From a checkpoint of a small transformer trained on Wikipedia: MLP 1024 GeGLU, tied embeddings.
Each number is 500 + 50 x the weight over the matrix's rms, rounded and kept within 0 to 999. Layers, rows and columns count from 0. Numbers have three digits each.

# layer 10 MLP gate, 1024x256, rms 0.132, rows 698-769, columns 0-63
447536493518531501467470475508459516520433488470478571600557477516470429438541471523386490421489524493411462450537542475477470539545435483492374471518388496539498536490425476554500522463538557
453597563562559585465480447401436505492461444599502540436457563516542610473521517460414573481490548521544541492434540425491558498483475557593567491535474526555573448531460474550459510497471533
486395424467536436601555538505502546438591458465513461398554571544523486499480432582410461519412476424514542487563426537528460548503439482445413520441600455475459430414523521562489434535468488
565569553462583550453552521402603457470564473506490562605415474543435455497538434450476545540467574617577558513439546489486540469418450538434444508439465516542467554520536367541514511533536502
480603464559594551488528549534469506521492543416501534564522558419500556541503469486485555487542431586460525465455462497407498550478494521558458562511325462491530568586405450522524592572459513
594546521517591454467514566421530508540583508457572490547460443470512525433503503569551515490493522568527473514441501492595485472465473502502555491554509439449517558548477448521574488514455474
512568461548473572533622547541562474468550505457499502539386488542456527444530470446510465507446407512401575537516498483554514508461437432515493501359511459469500564433555569484465494552473563
449517507537468626504491474493449457562542445504522513457333541473538474524584470452578390523560403461552473521549455481522591609521415445598480527529364541432584571525525474503476500529497539
499583492507533504467590485468511413470526478543549511521521531554580443525524495530494506453502573537516557563528528428569560479608455451565440516444442502511503462574502550435518543422455476
547455490408529488485490522483486529474469519380523466481490451539486569549499409505463467525517489477524505569489531487513504520518491544566442465528384520509601366530470482519552449470544496
545534482541485555558557530453470515489493460504431568529464444573556389638547498510556501604482463531471532404414590554489529493531415519507458518461414486488520470451526558497580488467478538
557546489540525501453553465444408485510480471448434525548435511591524586523509448518625457534590500455471521429491498441547565483495349518479469473515471484546521496501552527473455469540501510
548515457462512547504491411557528500530479527550556476503456537537449612426583524477518558580482584524489600418471513434447489439563473446594523515512494478526526450494555529521428426493549446
587581489498501396429484518616504561428494522582471613509436433583563488520510364538467486491574515539504483695475474504504517570566472479442582452474498534513500461616472521505440450471433405
532560513542544497454493445538513541610568445462498486485534538448496470563520472579429442610549460491526395524486544484437553439535498501491497445452498514490478558578414395500485469597444559
480441538469503469520509475494536406411578466478498498516536554564550535505494483480420485482560544556412540539572514464526430498468535529526446487595531532539498448455465454548508541546566476
538555519562531480514494448538449540443431502460546519483543568515587551612507472567492483603510476479488540527512514390514532578497474564539559508482472531494418510521461477435489369459487565
510497516499445488553524503446596502495470477479526631361543440457461505527477509506504396463590567533459425529453474418430484497407503593439480568515451483506529516495482446567513471425459566
530531489531607581494564598504399433499496541537493599437442371462518597472538546477511438476559476544533416490363583468504450551496472504550555537533444524450467518474522511556595535503608463
514533483500568445510527504496448521522527477486508499474443517420530566515460499439549468634457520521441491401511481501479553391528581499515424508482375551497480609528425514469485493430517516
503585563532476512444462554453565499492482434400506447523491445514370412509512383532461532454516471529518557543483607385422465497445514439565586568480446441403555510427558564470530438498452485
489569451526459546441507524425568415531486495427491459491452462552472507490428498556397530508532480592507436549408500496514551416528497578533462524504487542505531485541582500575535598544508477
544537455519496501502531469526474510483506454534453523493436487461552530512438503566534478511536452436516558497511438480455512483464465529456542523594503566601401509504532504485548471588526561
458523482538449522525468505477423494501495540449452436591489437480479534524504354512481510493549520515580519480567536478508510478512496516589416494487452592544502477573517480483468457467495502
451545498613535360457501498608543469552440527415535511459530477581559510533529484594429495507500498574576511494563475436403547451594390587556461513597443566443498568549517422544578502538433461
444549501459580523534456461514547527503332543507462585455515454423487430438453512460467525469566512463492449510425523564338486540571432514530420472472492490438523466433547516457586564530520570
516503540412495480458537556444440432494555529443558491492452529495482567456451500460503475429456481539524493490607480511553486566505498560519522478561550493501533392540515478506514417507531532
567558449542527489487484595546554453475488472598540550474467451433468593532473388491473497499474463605538381565511529461503481484481486549534528412498506485596439499476409512481425503536478512
452539474531545520502462491439473531518524443463519471495472481515478488470507518423431490488507479485572434539522528427553438544518481532521542469499482514544431429504479464500484397484453499
456598531537524614454528579466465481459500513484574532462504577502539504497509487499492464467476517521539444460493489405486536508564396574598485531551515593489559418469500447486476457507475496
616564517553561501442471469459517437489374550512541551536474476548550515525501474448420505464470471529564521489465514530498340542433383574525509511415398565464514495536482487513491541529452494
452528570461518482509497496484475504422414431465529477493455461540446463487547529497496392437461503577543387558512530464442395425504476611460457492576467548529456474485546477492563453500582479
485606537526497537507444402432527529496430516468469503604500458455412487519540447487512499516495521512381487452549525505531446490456539541466413362468521509442543505556541492515579519430400550
555503492611467504440535526560508482409549544504518522552484387498507516400495478487508407475526522514500405471452471464493546474518571501514462624498495560483576624489405492554565513565426495
565529519559565547427572451406530505507511500456664517548546541388470519560470484577526459590500500478472433500366581520408432503530530610489465472476479492498457554442513426589630531491484562
524518518602552417455546457450574502459527454510590507537522507504480502445533591422480486524501456605503489577472610543495571486473495448521431554538518532466462529486501419387365440611602489
497498482516578529581440500399530491464388469515536506453512456483520496475441525509509383554550527518502438536405521582453541564512526547465471513487427515533479435607537453497468485459549474
564540488640547452360475489521525517522523541382467538517526509518460451444459496509499499571562514513414592420513450512447476521540465572547571534392455515442443513451538453507448523534572500
406672544530558536500536553549473445538473562555532582578505498670546423464439465560484484472485429526389379585422527504505499512501486582575491447412524497429498564535470516519511503536550513
478480592467481458437549567486517524526559513461514509464441462565463474460563438467518502519504497547455496564547585457368595505499518460465475467504577502480608617520493480543415535522469537
431504488435410470479556498474432500460526476534497431478398512520467504519404425461401470597440396473518541614563495493555560469547483504454478537522516579470436476593485450508531470536467487
541552500501545548491515529424536466477473553586510540527466516561467559417572527423441539565529487492476558540536553528503496527522496585544476490444513543431479525552531525573514509455460535
491497581494553445428513516515544566531478525478444534566489520510431496521490523592471449446460599480447457493499524445511564470560527488470547556545446521383451532546443460468561513462549595
485559517468481550439499495446472558459585558468513509442555423476437513526535530486496477538457463554430524457413408480562526481541479525509552490506514505557650484525448410443457456384559463
534537535564497496430501479558532437527520451479550480452450451431508505412553451466476505467447505588445479479452614502477609429507581510451511547481488505497590599499519456586595455557549555
475552512555447475409572526521584464576445544504440579525421381503492483544465437542533518486491494567450518454489533494550465612512531436509569493487514566489487549543476480567567475542545587
521549591552403546488510514498549495555481443467502530605487406526551551432595467506477406523458490505418506492441576463532469481528514546490514527457392495529514570471541518450565529470486397
577522515490499474570528470398400489562432507501442458486474510514554525489453576505532481460546562469570462597485585586471478459497533484400458530601456599501576564556455444454460463484571476
476564481508531515481490536454511566474512393497507557490522582431535492523415531445471625507487478538478565495493605550501489466516373526564492445468412641465505441486496487441477486538497576
517555527576522511557429415540559517464557448540518528592466444527513476517594408448506534623535492504399435472511531472499509494471432483513630494441508536417513473473500424413500484496538492
442518483562509502485536472414500493449447516405501484495543500598535525484532475465468452566539440477464472489424468468557438479641568531503486465478505537427441550533397545401582366441451570
500567432432447497473494472485518501547502476578449601559415535590532518529412452521581468580540493523618501506473538491504515423528532467631557537437508544461546528481543497570476536568468453
598493526421604514576559527562552473424473444559618564535460450525531485567524541609498464571521495532548485470548475504478537547508483482484569511539471523509438507588447554450443613506485467
467530583502440524514540464559435508465455577585422573438505550491464523532462560489554611473510485486531511471548517497545554519483566461556492499539415565464548543502546491475459569489573472
468540453540472516479463502466589537455505419466562463474451411516559561509560551627537477514486509483533507458524521467565476435554439482431487537528462448486458507520492502441480547413512482
433588430543549532462474491487529371442577490611578481517440454552557547524533473512506466584510553468495421526562563531519576448435504543492437585544527532595453573455523389491433463484447434
578546426549512601468493520549495487533459559439435600465490383450496555503578452560514567531484496544491496534489454453509529587524579581515497479482402569545469553427511488496498561403504527
449561460536544556568481502515580450571560468436447547456505484541596580501428563499516540569467472510452494494477509522445551518485536562476403630434429491530579502465492499451625477479431580
510544524598438561523474458538552556526414480496469506492558513508462419541415551526593514449564554414462527498540575357561497446570419528475465508527577432506554470529477433475565516551479477
502569537562449494462518568548555518483473503525548551541440419461426496428617491585513528527530496503460381503420453471533461538571421534462488582499533495475492607450468527525449483453574450
486537470548576490529489453535450515562489478467452535606456495591536533535631516580519461515540442535546442551469569434530478511508447449477452485423472534456442567395491459535438470464548503
552495449567496485476465539526499511534457591436465496489553554523560517478474501497428539428550578530437461500553475407506478549513428453566572487436439462555445478585525523506501388496494525
600588517563400525398572492430469509598453440524529466486567495482552471488579497523483475492525506523480529483494492491557460473505502424456448556509440537389450524435495476487528443474508521
560581500546514569483509568482552488607498472502458431541469398549448493480513539533517511386560476536434544486447503497482407437554467524554567481414477641529471599592561549576527435557450583
454550475531490495511413435493603499476531492460485517531472500515485506443526485515470515594483505597455483493603437464491467509446542538548459410521391464527530529410492419692552451498493473
445538525449436512492498508535496557450462521446504473559485491476540459505515579502496511512577535511416445584500450567513454552506531521455527498428507509476493513503399554513519483488526548
481623467528513439536529478381431566453518432535547492516522481478524502488568514579479558512525560584508527470426497463522495505538331484515484510492443536557470487526477489470404573480438536
516596516552502417479425575466613468570403481465533598620500428479454462445478493502541436605536454528581557504471568467463577535557561555540576412491485511492504460575442456487470488558519513
534589515504547480505538523494543432526491474514652482623481497513455507478514494475539510591515453578523553469480528494500509406460538572439478514489516517460570460525473393436455520532508566
519596470494414475454443505451617475482547477463542453436480439443349505475541469438502506521426417519528479505507503558464500536546454388491535546562502476450488581470492509583617426471512452
548563460513462588562467535519526476632481550467500575510533467522485618539516519560417520488473488493536506402528495559468517546585381552478470578415418595486470529473512441598462547517482495
527469480480521527547553480433555544446547500456484487559532511550500495491543508443474549497471457445443572474440503464579540451514515477479418530532503506481513455502494565522471518530578495
# layer 10 MLP up, 1024x256, rms 0.135, rows 698-768, columns 0-63
504484467576412527477557547591527565535579556471485435562505394595479493429589475552454543565566494479469445495445445496529510414446485508476487480527472506531525559481582610435449474531490471
519511512490506528542489569411614567509608486439489465476452579546528588498461485486477421474468501463464510565512591520386558423491600507527427467532573515454528547556503527505454555556600487
508505499501536520477383396584525426586462530474441487533499538442514401525486493377522552524539443519543487507544443506457534394476503558500631463462420453511509599563447469488527496469442436
425465419498446568606552560471520508517485486424505481520599582471517503507501460644517502546563461500475496478474551426499453455527417488517476559669472476553470518509424454546488370491482477
584497564530513525530513508530459594448495429596444491602577469484510438492473365547484455537444595417513560555508507451505443433580495459448446591588551502505525497637478490437516546476482511
485503528515464520494552453508511474462490505441407467536544510457431523582556571456455591491497506439466520496538480444575492476474539529471443508504425496420426470463485542522521491528472540
515528475463496553504531513512488597417476574555441426504477518562504487508543544570501561518444549479518495549442613438580520499542491475516462571544458505563412458444550480506566543467537500
436492485440524488545470512497544538550373448536442544522498517503409494460408442525395476463515466552622497472507454536456577546520521410469498530470469473535521566412408421452408540597473513
551509465500499493413387450500458447520497574552503383575465476484442554471484520429490474503565518484528417583522528505530515474581537490557527567424475496563623455485489538526506531405522419
506517405469507447496516489514507492523420475570476519531562514475445556447461492503524437628466456455478493546534508503462449634497520515455511468543432495499545565520477478510466490558475436
440477518525569486491504551471555508514462487514432479534464426557462558482521518479459497526546598496393573442482432416512473490521517533525494480565575501565458507559509487431468535472536472
460508421592441505551559581434488506539448485536516537518481593471523537566578418490504490475433508529574536557500562562493507493409522492510500509556516499552487472514498465501422497465511524
481464413459446423443618474561524444534481554499471503485495421481517431530464460469523510475449570507526557511527448474501457475560561439468441544545619575501470536581477459484449474575595592
418480548497530475484459514449465522456528475554498526552478414503430515513546491596528527473518584465534525450581482577519505516484532516524444466481531526557501483533492492557534564478555457
452509411456495501440561459522475405548584480469519473506531525481518501507454616511566548432502555478520426510517513515479580546624501473553481479542534397500550583553442508510654480495593525
494506388446501469521502496618411552548494491454467436436516543469490397474480618572525439492422467494450468504522455512521495487418520487522568441430511488525526541510509428488535470496468475
477498547452411470505476549521529392593513537402484555476483489490508529567500585512509488512524592584546389514477482532507572483473461471474522495551479466520452524487529496580451542449506405
452504489429496526437554509429391539464425579550547518516478536507548555501508476475535424582454435478597521517457451507427449439598462583506602521570560532455531441462455472501549551590381517
546474513516427492567459448458477492549577547529567447471414506456535469585541549457543502417485527468493482441468503517520395471549463562501598518464424533545571380629495576459536551590525427
528508544461502475458457506652577453580556509506405469459475525470457539525458440480561561468490475415479483539601446421524518461536474459419479473423494470535553601477529511546494567490470517
419518458466444522412348546461546479561418528536568427424510469477482490463577501548581519439492533474605517472429522561523487559535448457534437518534498539556464447400460481559479436501470420
525530565543497478529520568489470457533385601522486528480467573462484490563474550532477449351438517547553467542488495512497473444527470382485472556465471473527461492461503481433475498375433584
476508564591539523533489603413542475681517482507445467463390540448504594457509425524497518494487542475560556429551511560467439476494514484517486506482504495528637556465557498461586422539605484
515546526471513434483517434510440489444376415484508473544561468437490457429613534517529525435441481470515489520450524541503478487413510429489501551474542546511427549554534498459469508505442504
585500498458440506512534440516520507498577575531573454525375506517541536495613610532460462500442540576527470513416491506484451453438426521561439530525451597415589519538513529480502545513527544
476553468437566451466511446495624481484514584454492461461534484509452415504474593542444510481513558530543551447565414480615498603453402534394510521452520487455519479508535610451453419503501513
481457443526551522546493502550528541455516530579459505491466498453494479474512517518480502405485533431484490422503520560478487526554444458483475480534477454567452474435492593516425563507476448
467607523592528517551473470493415538492545470564380474511521579460503440505365516465427448552496446507458468553477560385480398511495531543456396540518502571477356529436468506536473403499494523
498474554475478508500522552439481477475476576476490542541436502438507489433470434459500490581444523440458508602514509574550549462529591488513460463483460462469430422447452495514610458538504537
473498432566517515424458507472466550534584475383560473436446534507492506451490580595544441439551464403505561483622582503527526503586541444507522535441482494467482457481542405613483489482475464
465490520501512477485530486481497535578577443439533453569480553474496560539529517534469532471507529448417589446556464529527560471527461508531523558491567456544453482460548532429526493421484503
479472568554405476433388461544504468542484447489518509572476480507449536489519502494546560606481605504452519456475568571523573611448432529576624423530520449549475498578505486523396592456436528
497480608446422417576601506435533380478483520590445437502436562354587498611596481445507412456520548608391561552468488498532503539440510564544455458532505469520610539476333470561450443514497493
535504496514609566450546471460489539528483538465517514420569452390566465391497480490498485407575520420553513436520431478595475503554476515525539358485519447513487498450554517536527579524531478
487517507471399511541492438428436407470408462513534538524469431449531536498473515438475533475559441603489497498524459506627490560496479476477527433598514469628530490510621546498412435462443450
517459549483494522506520570477512400420513511523588463566538484510445546472567476442598532468506483568438555517523564442584507510487502496571537495442423503427482464520586562542420470473503536
417478429408524498594503559479523597561466571442446503524429496466437458465425398515513483473464495574523469432445501493540499426473548551524502459562467498526393448555448486454483462468585446
508467609544531504494520468564485486486479480484515447490468494482435539471552511407454477491519564540530438462548510420475520452558578516422575452545436449518521473512542401506459471469569438
489468472470546431480462433661578503465426554502511573577442497449522525614559406548504516555550567532527518506507598445479460419420492521457523525533491500521461457501568479484508583493527602
464480538530612456463544497454487431536592556459470479462494420513503475459485477479452579600436481561459457561506508436504552417503521528506534454463501526543459605516387416573456459575458488
451569385421551523452516449521445433507378503476473618522546503497509515499476561422494477513514492447498502438528511462457406474474525572499496520491410470535604496444511545560450511490540616
489500406597529411481467529557506551527421508537515486401472475478535512460491506476541586380523590567501467434499563496522494470519433433585471485416515482472475562585474504512535605518505566
459506569547491485474541482550542550480395606491602454482542493521482493526621489567533597549446499592547449476538533445463528489507489516511557574502383483512514467516443416441551511446507517
569496501493447491506469499515427458498541528489555432555563396602449444496435546561516497555434502527531564462519427577516577452548574504498453559484507457459488497513555468495532567515550438
557552455455534535585503541483451510487467533487510561542522478542591419587437565408454495529521416536504567540511503463541441463559511515479518560526467499448542555503539487543441533423445384
373503486539417456429435482453576562476421421485520465500483508470497419497536448487610591481527481445538504448576493471506489539533562469620524472463487540596495551538443517498528526604480567
561519457497582468412467455547558557513481458506457518431475530539558420435551441474637483519578533572450483427541486520444555483466534443475539401491470508505516454523529584465572472481622473
449508551519485519488504531540526547481517419489528566533504507546473504546511492433463474545569488502446565445484528409432482454502572516448556464491527425579415459506545505602588580427415555
474520448485492517582559467483459510572503509596559540495488557540556548582443455408453555507466461555418511546567480511524640483399528469458517462512489494518474521525471477554467544549507572
454545566580561566427392443488488471538487538537514517567504450477524482481537470497508451440596552495499540475510398528506574566552443514603509479550435650416476566551519466505397476499507519
524446513581479494443459477528520495520528508494485507477526477464396557420428489427546550499520504486511492465631491510500521487495494477590522439477434438495522546617551510509467580468437497
504532389399567562396496535475485578518524607482494481460550510466527554437563470504557494432529507469505478507436456476426471472607588448564508588498449334506543473453490476450496508568477531
523545458510505510436478461526563508543468528551575566496556535487461470490538552474402587553473419498576476456479537542436436420431465467515571452534593526510511461559548520445533562507479585
570502520463525460560528493548493434525514497487482514595495486552450509505542493572537520514566534462503472528497473518507554539504476521414415512445509466568546487527438475606432558513539533
567527505460494550499587560450371460492509428491557558489565541551533572510521503451526496477572440449484509495470558478582469565520542544531460520428472473472486481483488528511503559525486451
429496509408510414505454474525469509532467439518420585514454558505539566558418525512410460459496488495555527519430492521494534503503512502463554518490559518610514456492565483486509516514561587
431475484454567411441474664464528535560509491512546394490500603584517538474481490543455503444505568532471562500583451428480546502597568499524459466524574490491526542503562543561510500538525481
482519555492459577435553483528620532507469428359462530496513500539499427509399562473492539545530444608447551537482521484587547588564572551437498525525549508533593468496588503424365470462479577
489496526569525560501487561524532475445430527531497503510508514503499516445463454473431591492453472508478467574504533460517409379410527562577541502529417516522576568482497428555437460488509524
476545518469524473575549465511542548506467575458494508409574450510503496461520454508417540461523426443548459388544474432419534565530491543486493529417540527532449517449508495503380378546469553
585511472619606528485444554599518570546560533536465463532575414518594489481485498611487440627440526524475514531446446536490469526474500509532504484502448563466477604547479496500531478485574572
479533493435516435549420484571458503464488488478515530493481454448498581512487560512447379498457513435566523541565491511524516543468498528487498475629548469500458475480480458529515502597523505
567509541574478453564485458564447463593637504456466494437452461561408502467494506537558453594549486537465478525546434351504506580519564449490525544450403506440500521365489540491416424408579478
491522568484477442506392591528467496559491480461502507439606605403418517524499457503547401544441494519532532474552468456521545413475519498497601515487541512495565547507532463503515476404467463
529557497474480573513469494484573470475541568583534516457428536517477489525535533516505601476633446536586545441544550497447526430568509525399587609585490467465497555589469517506517546540497492
517501490425519476530554432520523455436551615450515515525575559433542493573452428541535505511475414593515498512505513596568424440420441585480602507489497558484428493491526578455482551387435566
532518493569506468541521399588531425492503517447479490501523489489483513472546494498489399561514466480458441504492492561599502560479497580441487387559439401525466450419490518538514525489517457
435504460544527504423496461367498444540521589473649394463510449525492577520495510440554591563574493533516448423516546412460508529529483541445441500389476419464440549515520515570506376530428504
600518453502525521550405432488507544500489584498485529449470501493499549462421573430451514575527506435486523452511499454534541549520523503460532485415480428438568489501488556503494458478464489
437491517525470599438466583501479429472591561541484542485588433471461485492412503504539555505492481545507589574534527491520480552520506490459522417323439530437558539470541501474562518554496528
500487477462562553390487446510480410552458582553496530542513451489407528517447501549428496495567533510508515555418565489516535490574407546498445522442409594524467403457519533595459536420548442
# layer 10 MLP down (transposed), 1024x256, rms 0.127, rows 698-768, columns 0-63
549552528558489571416409551483460515460471528527414486556521554463506516581466537512450474524451480478558437482521521506473445538550485465513438386507499482505530512389549418544491544431468567
580489454516530501471480504524585502534501553503516488523499478523398515515485530485517467503499428529554544532486564510504434458504476566511430503579365578537602463490552490580432632449497457
512557400498513500567552589453428507455555511503527480454558474536501550435503489628460434503493513438486556487550489558578440607511465438464348505487590527529480442427573497524487456546492586
397524531469500579545427562499447542443535507521634518504451545469463526411465444443587573581495486423408511534455500547441515498436493559512461480537536548376509573511474530469529445461513491
533336425345526441514419558424447464508502464539443415516546450420537442498494532559458481553467478524553490501461555484467425547456583388440451520550591534644523442599428515516492531605499448
560587556530532571644598604562488478590424422450558583496452561419473438477476491469488549488535530519554515465614501493565457525463569437492485567454452517489456468593487501517549330471580462
434448521411495655640502508432497541503613545538466433543517576528409510469445485644444498485435511532530493418351576494542445544487434485459467419540483436505456494444534443408479390522518458
489511514435538522481458449483447494431511568455479494542547437427527511564555477454524578528505498457467541559544579521404423479471513484447498525602479481520533466473445503516578463594486510
522380547488481494559436437582390530421537411382520490532593494540477544509523504529504564528540501496414464467491472584466579522503488558478502457452467491551481495487473487479494403573558454
550535530506515556532492473498469555451435511455577514446454448462544526544505500488523566471534541580521552482522434547492519454541470478536518557436531505491476474494499532460488460445467557
481494473388523482523524389505526509559564512491545542473505452517392547566528464566531501520521536537468434456568580480451562413432518515546493475508390524364572472542417424441475445481542527
527652536502527502481514462513501453500486494504505444508533576350559431489423552488540510537546556504486523444431518528469617450502528486489457464456523492479453547519413456498481455493602490
626585569557534449565514547453415497452492387493496631510490485491565588534496580466468464446424507512584476506480491496515413522589533453465473481406497444514508506481447496506441533515466524
446333521412502383553529560459647527491467469432522504478580545553506566505462448542489504460541476447586573455452547502485498518535476558518507489458523513442422414452469524526583568446609438
524405486467433461477507526520506582449385443563531501496565485463492424553465475502587528369463489457522536490407585480512514490495501470508471512391456411503496367490460505496438414513456477
485485570395507499487505483430466500523457506507498466493481514494507533524527463499527517473519507442536465562497560476495541510567483549440473518470473490490423500490478482551509487501529550
510557540549586425526455531432486481446476487510555429447497467512513503508537520457494509533441520380590491385567529459495429577488548602518554518402574562439606541434612541421565447486412554
476628482442535544492505570529427497513476522484533583538474498572573496451575478478548555482537403397654528481488504509559483563524522535532496398550464444525551518544576511466486450523502559
453465581447493532510582534438482461552478581622535506437496500495609540490441479509419503456516508505450574599464484573546565437512486459480525546579465481479467476506537533486487580473438508
495501528508474450481479455488510474523516465462522459471437471519476539554545552509573535518551456510598548453454504437450442532563488568448418562547489505612515482529588529571471456513485539
472416488430553520423519416620496510497493544522597538593453541543458452457591556549473474494483424431419586430496541597490589464561455446415579454453420560485511485513520555516497556549528535
526475482562513471542557476514586570495558479476556491498589534510507521460558421475518529614460505501488493474490539522503437465543530463558475526463525486452520466492514546506589566521420481
544524460535477517452572440579576476375491472456499463511479572546478468400567544452514590431476417504422587489472507463531525503583475493475467481523458498527421472507510378402493426531354552
520431436496449478477438513473462450538488520475409415547414525557470587519459464545478536530480490612530440449512462478457520463536457426513587471482532556575534487517560606480475546487501558
534244532404520566545474569452406525429441527515503426525475552504476566430447485595494493501501409357531527457505567534543588589538601496532504521482588513507451490528480466496488537492572459
380471540510516508511504515455506511448495457517497497535531457498481545468584490574504427485477397457490504526506515532470622337440516483478509608497494468535433428469588543407470565459514459
527701567631519518465459490443566495546509461476424575453529507518503457519517471535514515504552491548444594538477485507535492467465558501520549544502543531488507524487456479488513437489512536
456315505451546510500490532444521453438502494501486417500534499499535424573536473561560499544469513555453542427500488487426563535511432413439583490469572480476622514520484536474516532558425480
480539541501508500545472407506461529460530458524548453494428491514489476509404546490466487531505472572516483419472438466593457532562458529511588514508500479426491447484431550405545542460494556
529350552462526556486481495513503479532552435432458558444594509433570501602475408452567506549497642527437419400443586538454518486491431513455482535554431514467577528488455500604481527485487498
536647414512549568569460504587535580591583482478521556486387477560436537495475516471556529485435455531528463492544495526504493533466522488509468557507436502492543424450513495521498418457446504
553696447530522494543485488515485519475521512545444434437559492469501556476560505438428437404482503510555437573422469504509490431486602521498484532560491494548405541515612454399556504519540511
515468530614517468407482552559458479559517548471564557507356533459511504456442476424497476490553589494520581472554569451514531471585574541518454458522475529387531477584554544529505445564484422
567373486586470505523550395498497535523497446386512471481498489453435475467488577499407422521410491521556435555475480489467423454379502491468410498532444477574524426505390639463470464543453505
477449539439559445466536473534503642581427495498478482533552559562517483472433519591490469528536636430496527521478451454435501492434519570570407406511567499511461417518443490574567602521522555
508433548432466433585525561491499537549479482484525492524432510508493517487568565419625478533571512530516504569490518494348456521541482579487517524530455483509479497474406538430510468541530482
536459557477558528526515517533465443394545526528469550559510559513541508542491393427537542454563422446464540488556468441473501586502473551500532549545514526477572539571466480483572551440501483
406474507449463467455482461507584532459497506543549493515445413447485490539422443482499459496536392458382522461488537451529563457432517540420448541464428488561519475397419589518549482485469529
442679509528511459540538421438520436456468559533481559484472482470572567438514472536484417544521445582479546534476568503537489591524561541470475546552529444461442488488517568474533535492333534
550189547451501466570453584525426447456422538562568463497516499575564500531493556475464481458446533524514452505468417499402561519503504495532492438492520554509572500441503539437458504424492591
511447504417453462497457491496491516485552549532502364493479548516491512490489501563547498540447498486554569602454527490547532471486456447513493506541494538467465485506550470497469500454529440
516525501364526429460582585512478541470440464513438607508414554504470435583522580510566546485416586571535444468499443500428470446551570516482524402508494535404509507446478522501448485485547469
465315482461504446537530585482546516471508492504494501488400540459468452520444479533557442585469495482471506552485533409490538473630512553484549443486495526498513521570524509468543525443487506
440439428456500556548521460554491501523454410492514564473489553471539459481543448419547519508466505494408421506401571455415420504450455475511526443488469584407513495442462564434422473522466570
567693542507543452442529496487544519536508584423469585573449434407502457443409440433412486454570533529523437415461471535478483508488532661594484438585512479561530504589444470441485576549536514
506372567427601472521578506450500469400490382478479402432437489460529551512560631493528490498481505511489487453520486554560458529486473430510404447588504500470538510446444535482560531483519431
461422468518511464548544538501478485567483470518437515463504464455521543454434512437515437440505463470592576439475485495397578510558528423495528504527575523534478410594486548540372520492530462
470752482531564555528548486490525494510476491435441546504529468535553506509487474529561538419540440531448465375524487530452488516453486446530565513475512503546500532484433507519497435485586498
393422515516552499519486529581530548558552551431480398452550458427447502472451539508476591549478493527507456534380508375514431545507437486536489544531503543428567521527525555606512498543519452
479428471488448403451505482493511448463491520446502479423512500484487491610538463437394478628515478458472493474474498487573501544522446502394544467490531523471512478486483535510396435464489431
469585573418432495530510511436592461485507475466537522582524498497563581466484471530563517480532476436386563473483555437508460482471507449570513525546489554582451537504462536488444500477416561
563424485539540484478548515508435580451549466532610562511520547570521494559534546534449527465536573474451453429474471530453523575510485527543392484419498519477455445553470494473531540467584506
499519433479556531558532466567597528502520534544467397454502484500489488498539490563581507470562436596488420494625485436588570470478498478482523465590581552524479494507425457535529502511488565
421531440510462548526537427462503543499496497535522471546528505537510565512530489498408486453556580491582447540573504494550450456492488506570463512466457462484516460480499562466577495545467477
626641487490514505476518453511532503478506488484519476481522520398489516454461496485492516482409569491457470473522483394435463451387538441498502533544496494470494520416472508462484485448471523
528611541481602477488524447478529587548495428474558496428537539501501463549480459469483510505477490490492484549497486534553493504459553521570570548475476420429509428465500531500477443440386486
422685545546500434518559469457572482583391432502552534566506460515550373514525505465520547535526499487585491492463555467463473437568404549576449574464458555407443533451545439477464536575493517
451376546502507461386496447383519532529480451567401490534576548460533492499550436508498630487480476499489496541487472422496498573521491488462426502441598465477509508408537462461433505515449504
507497465437513449409603509519512462520570472434554498499502573475503473481459552570536547563537450366523516501553511549513491483561527450490487501555547495503551548513611569509556494523456560
474467625504396462466446502526545482514573518486584509543533512454500405516515523451556536446518501449406600469437515511513514518564579511474476585510499546576503453509533528472460544500530535
562575488566539529474468479582521485447484463470493524571562517485482500436395449542560486605544541478494611575558475509449466531521449516518557447553513567454468508553570534511516473573494553
614448594463515578478479451509488500547480440519410544521470475488488456444506456438540434479461611443550509576464512548431512454475540483547471571485408454476507529480436478520513535447461540
449612566522538390495500514469577467500527480472472515474520494496541403611520523469541492478467447459442510439440569570442516553417535462433421533535631482506558469536551440460438490490449470
474520534484562451526460510422588463534496478536503434588559453529530541543529420538527554544494504452592460464523564503528531583555501518405458522548462537488504514526471486572556575554470486
408604422515530482539502502465585592507445552552530538504379598519452439504473446503491465543567516450600455554345478534523455485540551502417510469555640459551497529490507556477393512513545435
582517532383529471585525498434493550465526465555477577482380487455466500437499501504490507518475584495591536401475497421441514489543488554447552511494536431516479471520492428477522476515488541
443664502509405565532480503484525533431524450498560508502460497479478451460522508559503516535519465593550614493484539494455594463509502540503505440450552503578474553533534470572552488502447533
501381550452567527514413640467459473496518555465461543547451488444425447479483535481480461487471375535517444578445512513397520425452485566434490488459525549513514526567458555449484509541427513
348497488414485494509722433422527463510419468458451501521517504514570460527444495530472516516509632538477502441468468570529501483483441477507468538484523508432464455522500508444491620531554512
478573400519492495523461518474542356510516508520546414465529508484463461522386538469442487556443518448550502612446589465512466514472457440577510532557484477443520519518439423566545482478507489
545267548405506505404557438556499644561435463517539504452468536547512558575550543484542490552442517521543529532443534499457504568546547504462531486517542444464474537566522569498459539535613480